config.toml
n_layer = 16
d_model = 320
n_head = 4
n_kv_head = 4
head_dim = 64
d_mlp = 640
vocab_size = 8192
activation = "gelu"
norm = "layernorm"
norm_place = "pre"
norm_eps = 1e-06
positions = "alibi"
qk_norm = false
attn_scale = 0.125
bias = "all"
tie_embeddings = true
parallel_block = false
init = "normal"
init_std_qkv = 0.0203
init_std_o = 0.00402
init_std_up = 0.0203
init_std_down = 0.00254
optimizer = "muon_variant"
lr = 0.00897
lr_mult_o = 2.0
lr_mult_down = 1.5
beta1 = 0.95
lr_head = 0.00573
grad_clip = 0.5
warmup_steps = 200
schedule = "wsd"
decay_fraction = 0.607
decay_shape = "linear"
final_lr_fraction = 0.0
batch_tokens = 32768
seq_len = 384
doc_mask = true
train_tokens = 296300000
steps = 9043
dataset = "wikipedia_en"
Each number is 128 + 24 x the weight over its row's rms, rounded and kept within 0 to 255. Layers, rows and columns count from 0. Numbers have three digits each. The size before them is the row's rms in percent of the matrix's.

# layer 13 attention key, 256x320, rms 0.132, rows 76-231, columns 240-279
092:129112134122104145092133121147115112097100137102150131123123068169106136143116080165126111121160101132124126125128134087
098:183154141155105125116092147159133109136092129122122159105143140135118127129119129145104130085142107120124118086135122156
097:118113146090145192180144135097122128133109155173116136153130129154113126164135132137167147128156126152113120135142101126
097:117111068123119108145128120138115120116143117155076100105119178158123172121139118166107108147111153103131161116097127155
100:142167111135149162083116133108176122128154136076128106107091188127102119157136117139118164127129134110107154141117142137
097:109167138109130161097164142110116124149114152146138140097127096097090121132116166154151138087143151140107098173125168174
098:125099153160144096142140134141100132137103155129116148122130100124124142115143141137150140099098152133136125103176146156
097:113122145114137121140164142115111116136176130126106117105052083151106155097146123105151159101078112136162150112134132182
103:162102149106157145112124106167128099163150121122138151121102104150159153132135144121115119145180142184077127118155098135
094:124115123131140112104128111119136115167126117154113078133139105111121145088133141143139160160110140133097087101094107107
096:140129122173132139161124122187106136061110132147179165156115121143084151137167121101094109130116130154130149119144116148
096:165113118122124146136150081099179180102082140166120137160160187102111120133141143119125086142163152150137148157119117132
093:104142099129126142115128139099104122145147087167106112133162172127117120155158130143080128100120125152129074117126159136
096:118133139150152116075135151139143140121133151126074136163103107136087124122111092099100165158121097123144145121160158115
099:131127167169126115155138126129108140158107114103135098080156105118145139074154118126166114138138115131101127112155125140
097:150142127170128138136187120097073099132143144093152119161154149154111133111150110129132138149106099135129121141139155086
091:108104114158094130128142131112102097110125114126134152126138119113099100133122131146143140122137147086083135134118159090
098:153120155118151110133127127091163161149068159148134131147120174124104144165150168075155103139093113123150119125111163137
097:153162164175081152141104112114121085092129130147090132124146121111180124166107120123112103133109165149109162094120135089
097:095142137102135188152158118139079142108101151121094143165113129111140153101140097116134106074127131116150142087154147075
094:119120082147146129152153094131113152193125128110076101107111163070121164119116160121090121115101158132118143129150098115
100:180135141142143133145179110125124144107083061147143166160163140168116119139128101157102120121138072119087156131099111220
094:085120121120123047144122128132109139124144118143137089124114154117132137110141122126154145155113140113154127115145105119
091:080142152107102135126128146135146157118145142128148136122151120076160093136099096097131143124130134136123133151142099145
098:129107107123117120134101133107099117110144170126132139127137107087163120150110115135133147126128149126118089115156139141
096:120095102148136139092120092118112081116143123127110130085151157090121114129164127123149128130136115078114065133134117146
103:122174121105169115138159105118132157145135138157124117100113065128110133120129134138133110165093131133179151134126061140
093:087139093128142157113105119132104092131135100109119079116109135132131164107131113136133111111164117157133118152169095113
098:157137121114183061101116139130118138150171111151132148118108114149140115157126083132131133143136183155139115112112117105
097:109108104142149091162167126159119119151104123177119130073106116127129174126136128136149116117141147118116086107107181108
099:112108148147169141122122160114120122092092128172136116102171054174152081155111101114134130125132134129124161095114103102
099:115134125142134148145113119142152117156097127125163181121166119146149113121162131140154139141120141082067105113103148139
095:114116142125102044136133111111109165130129106154125110099120125138126083095124136074176134089102123155132129131100115111
095:090171102111142127147148164142126154138117100144127120150140119094107157143149132131177098138107161086167166122077144140
095:091129100137131100175124172137134168125156142099108080109155131158123135137174133149158169118126162157095102137139132172
097:158133104155119117098149104141130146165108137094107142112125216118121175112106128139118148114103093114171103143121127120
098:147116106097091120120113139136131159137136133129131123133106088084148129119154101145131097117091133078157089146141122129
098:102109135102137115214124133130114122128125124169114166121144147117104118125127129138145150113113128127158081125189117138
098:112144093158155120095127094130145114100149109089176152117118134109163111127127098106110150124099152130061127112151106110
099:152134122119158146123112119142101124094135185123129144128156103183132149089109107139118125127114132180091137132139152121
095:100103128122129134110097123158150147141130063126140122144151127107127099146140094161125111115138124102074138129138144130
097:089116143123135140147144127166111139135097135162090144123125100134112135137146175113124133100105127093142141108149088111
099:105116137132100109111147124129165143112156084103142113159097138101136133129117121125085152121124128110161154110162136084
107:146116105151091117100154089148104180167163148131129102103130161134156098136143153139141143110123135171130126154134158188
098:130128140137092168153133122143185152140100126110166124153107101085115106054123164131144115149105119143132147095125149128
102:149115139165163133131112097110125114170129156157126107096108139132093104095149133137157095099088141139164140172105105143
101:103127157154151138142138139137156127132124135189151101137134130110101101105163135092121131138099077101067139109140117185
095:144133148158108102163160154111146133135110119150130109180148129105130108131039147123092093152103137125103117121138092100
097:136084087128138157121133134133083148129116114113103080071093164126147108160154101107143138132149095106158169110163097146
094:125107161137111154140146133107122110094135140115157163125118085162137081161131108150081110074106111135138118139121103190
095:146140108124121106135137121144154143148143141127099139101119132093091135110100126153139143118128117092125140113122117152
098:128104125146141101109147092150107091099071116139092083138119099130142156102102101127135136137153157126111151137141113134
103:086109092123145096138141107105098120145132172123106118118109150119136113122152115121117127133117127151095124151111153096
099:097145129110135128116130147164124134118066099140138077104108158137136133095155146089138148085132126109096129119113124111
107:124103137150152118110122103122103122098086125147149134142097109152125121081109089105141127113117128151057130143123099096
104:147143130123159147169164116132142140133105097139122109079158177146111104121166170159163167169155144145149112121168133153
100:131115088130112132121123156156155099127096092145116099152129141175132134119126129100112105093125117105120084098108113154
100:130157134158082118130127138133152139125140123140101141110138145139109129152133122188128112184123133165121144148106112147
095:088123130116139166105152143091120156126164169133131141151098113129086105143152158143106145096083124141106115088077156147
101:125127116125147100123140117122127155135151146127105110104133090124130144150153129141111169144177113195126112124109096099
098:125125141123107136133148090100136118117078110116126119096128104120146149121134143146161152171124110094143097133121128125
096:119105130153118147114122124124157124099139146136124157083079139156190187140139123146102128103115148119082096154119117152
099:120123160169126140119136095137134129127107131112115116105149093153140181140139134125156138101147075126141124103105156114
103:128107123130110129118117160124112166150177147139163170113146119101148114153143174116134114162125083105106114149175069134
107:140141147128070089131115156117103176130127151101100164124099124091163106150127142131138094104130133131134156162149125134
102:117106109139103138156092103156085154115149115155125080136119101158108137103135132116138138143114094143099099127149130154
106:141070159180148137134151135136176048143120130101157132083148103178131099066111124145136127124095110177088118126113156124
098:118160104109134143163143100126143148143116132187145167137173108107123111111158143139154147140119137109147157114133102165
098:132112110132141094140169101108139160127140124128079176106122135105098125113121134142129147106103151146133122174153117128
103:122176107127122127145152096114098154132098122092148131167128138099148110086115130112132159086126079121109142139096135135
102:124186133139116132118074159107094153139108156135093137080140141122128136136134145146142155133162131110087129119094164112
100:142127126094149110140126124114110110151114156101127153133150141131126114122162081098124139133137119113084109149076078119
099:085142106113117135123154140108161158148114143134159111092166138189154168136132168134160120139121117107158144131145130122
106:159132150120114106162084146116151120133136141183116109103091149105102106174132119128106137118124127115142148145086136136
096:157152096103112125124138129107082113152142101102097112105130154130137147114137130144132145151129155105162140110119126122
104:130152140090102084107129108158134112178184128093130116118149145097151094179140126135129120107118111106141087115112103137
103:145118128137161095108115135095115131139122131137121143174089103086159142161133121152131102129079115123156087099107141154
102:132108100159114119093110142119100165120135152127110163109091115114124154159126135128129143119124122119156123173130121138
107:115137162113120134143161145061121089156109101166157137204097112106155126131113108113128092116152107185100109117150108123
100:120070126121151094109121146123081108106150119145123113192119128099117138133127095112102148124135126147158133125136129103
101:169106092186151079136122099135115114156123112108133114113092135181104149101167125156149124078157135185141108140103164095
096:138123101154107201116151082130144165086144129080131134148114119099129131164116085148165086100131128132157092118134120068
100:098116195091153143148121147048149127104118112099158139144137081141176119151146114135088137129126137175114105141146142086
103:133153123129138092119081107130138173147097116157143111136159128108146126131116115115163097122055178127170117133086138155
106:196065185157095149128160119096111084113123126159074140125134133100135137112139129097055130107116094139128116114143131114
097:108130169111136117137121110145143142147162116123111139105155112178150111142133155136128106133077077143128110119143117136
102:118105118102113140100136130111154158150201093103115109123110127141136169106126120120163109132120123143109099126148135153
100:115142124145102098160108181095168171128122099107164110130094114130115128112095130083160176136123102075157102091113093135
106:128105137108124139114132150139155127173101120133151166136185118162152133144155092150100149160087117108114126107137114111
101:127085146150118146130147090123122137159140141125122079140127136145150136096113114080113158139106106156133098146103128071
103:125111123125124158134090146123154134138101096105152114134194111117149113135169105160087132127146137109105151134137101146
097:145161112129088145130161111146092121164128117155115137152114140146122156114121142129125096130118093130135091121076086131
111:140136105123110151116086084115122169131155117107154114112123110130106112122125077167094154159137119115187176108150138158
101:130141124172141152138106092145132112140151094115120120147107113090128117110127160191117094125115110146162127149116120105
102:111081097124150142106167122129151131125190158155111175106137142161118163143135134148140150171137125159103140095153065135
097:110109124108120159159145145158127177134170095087102152149104111142130103148107079134144104153143136118146161139146153106
103:190122110102142140137091127170110122090117148152138125153122130122108163110172119096127139165087140124166117107140108165
104:131105143153150133084155086164165099121142130136206141139172107112133180147123093111150119138123151115137124155108140126
098:161143110181158064135110145143114099104158117155125089170091129109108097177131118119102113143153142118150123120111110085
105:129114137101139134156124136149122140144115107115106151145141101147171162121097147135147138155139140129126148140131105121
102:187147127117163097140101132157129102100124125147151155159104188119104173109137190118153171143114139120125078148131116146
102:077142163155162129126117077138085143142097129117094120126121125117129078135140168110118146154125159112096155158125110117
101:156167140130098113131100149108101143138152107144135113134149116111114125127110125159094113113098126132143144132117123146
103:177148130149093153119175124131150157101168125149111114151105098103101125098179129129113125158160112116096162098110146097
100:099132094121105135150100095141113108136169091132117117101094145089144078119147135184123135131174096116124122114146172127
110:162106114145083100117114130130164128168093116114129128128125152147156164152129120154141157119109151136116090139149087139
109:161169127111117121142152104156144163153168182135134109111122150096128140137092133154125143118129148114150110164142160136
101:138136131147101111121107155128124120149118115129112132132141163172119108193106092138119112181091142105123132159143117099
099:176113126109144147145157145149100119144155150124143156123134137148101148141123120120113136119134163113100140122118102115
094:114120099110090160144129131145133155160125163139163106068106134115109105127168106114110155130151135140166145110084120130
100:105140127127099116117190085097123151108110091128119119112107162128062096177094133128089155123148124111144138135157167126
109:118178146136142135101111137097105133099181124144108128146125095119126139135115167146126121101129142108107098118128121109
105:100097110133146147108119145151126121167161088134130082137131118127122126156080115148143117134110126087114138137144113109
104:155140116142111104095114128100121179138123132072174100127099127149154110153097093104169102102117120116140112142117141149
100:159137143122107153117125122133064155129119130117114079147115119189148131102101124195148127140093148116090144147145096143
100:134098107093150109114167114102117132157118147136148149126127150081162148132126141200124130130115144144118147124098144133
108:113103113146132092178107142094153097137156107127064127111118087183141137116135142130105104136125119104107141162160083134
094:126136119133179103111117103118133147132122173154146114103122126133141117069153099137198108130097111121136112133124125187
099:109068124166120117157134113146103141133122131118165107134115122119131150132135083110141119138123160154164100116106096084
103:111125113101132141170129096082114132095159141132115135147127107130117158076117173117145106101115125111079152135128178123
094:139124126112168117122111150146105124152159132127151150151112161145082169133141158127136138090129138097095173114167107167
098:134157148137139097106145129141136124119136141120185167135106119179105155154108137108100105130140110141127135116130200165
099:115102126179140154110137118121121108132118150110118139121132138109143155093162097172082135161160090132145120108110122149
095:104165167144074133154171118104103120126115107115151129114134109127119114073154178152105160117143099133132149144124093103
100:157103139169100166145128101124164121113122130103132056086114189182091178148114158103108136175096129116130135138138133167
103:120102119119084120118162141101100146085102158153120132088161065092146128116116112145107174133117114103120066121098104128
102:092143107173069145137155142128145162128116185106157141120109118140103145120119123105147132097106120104098100108105115160
103:101149102127116143105113089123170124128127135150104150133127118169115102152098132130100156157133153089160103125161167148
101:111148088094140091152157125116130095115096122118104144134112132104103144165139147104134130107147146115140104119075166092
097:138114141130148143095119121146125126138112144131155126111135097132140088098139136150077145192214139136100139083116150155
097:119116083136131095091148120108119078111062174104127133152138104162119105137113127154139099137104128158144123112155115118
104:125135154144098179108145107103170122154109100113133105109124120162129135164154134152134116136102146142124119122075169117
105:125174122129098148109110107160184122155091113140146122154120098158183139101115164120114138109132148141104079108108135129
098:146139096137159110157129162104137108131109151112142159136149130138163138107125095120112107081145127126162094128104136138
095:156094137126114126119122156079133142109095135107118124141145138145146112124104113109147113150145164096128107150118137149
103:135110064091089129123162089157148165136134162133087126131135112074117128100149104098169092179154140151116112141101109103
100:136118123114069151118151119133125106127159155113115161141136106104125133103141116138135059121145146171135094139151122146
097:136124131106173115092122120102118118148123132147124116096143179078141172121066153142148110075125168162112136110156144095
095:073113130090133111126121146172134110156139124112147152108090130111104083103126153144153122096127134102136126171104135111
099:137115121115136137114159107133140161105139135153122144087132134094151129139152118099163189148123123120149114120096131159
106:127096116173091175126134112120104152161152102122109179144108137152140083108107159105143085156146114120101139140141159114
099:127142145102125158149134176116157159168121156131134170144156140172095116152096135132114146138118140135110142090099118162
105:135175149101136146115140145119113079134133120145150128105106131133114137077127156112148129166140149082127103133174121142
102:116123147114126155086156119063139100079154129151120099130138093130143105107109112124104100127143130164131101103118144100
097:099136120149162154097107143121123118134136115152150111134122090101148109134119126138139103131103117100101116092121178100
096:113156085107123117164101120095156119164138112161155074135158145129129078140168158172103155141135114120137147134118127131
104:116075090092107067108137094122126129171167142095126122170165162083120096123117124110132116132096099156140127098112112127
103:103096099176113139114160106171104126112130097163134108149153123099125112143137150127120121124128164115130096159121099167
105:133127139181183124159135097103128117114126103136168150116118075147128192137127141103075149141141135129125156139113111178
099:139096117160110116119074091154134125144088112168123140076118127099148112112161149116137124103109121123123110161168143093
097:157098119180099125151127096126153114152092104070137152098159100175173125147138186112114117149142153111110142135111145137
102:109117087159101167114116137139131130135125141077095096087106147094138128123167129128146176124114132147139105129112102137
106:103149130139163118116133096085123099136141112124113108145117126096127086106157094074136137132150126117063103126125117119
096:127103111126144140135126124090109129179129130121110093103149094132186075153176136100158101142110159145141136113153132162
104:142141143121115121118115096197135141143129188121140108123137139119111141131114159129150160151129141123110131163158113146
100:116144120106114123096135162192127095110098095092153136120101132108110123136085125121116101145114109154092120176106127141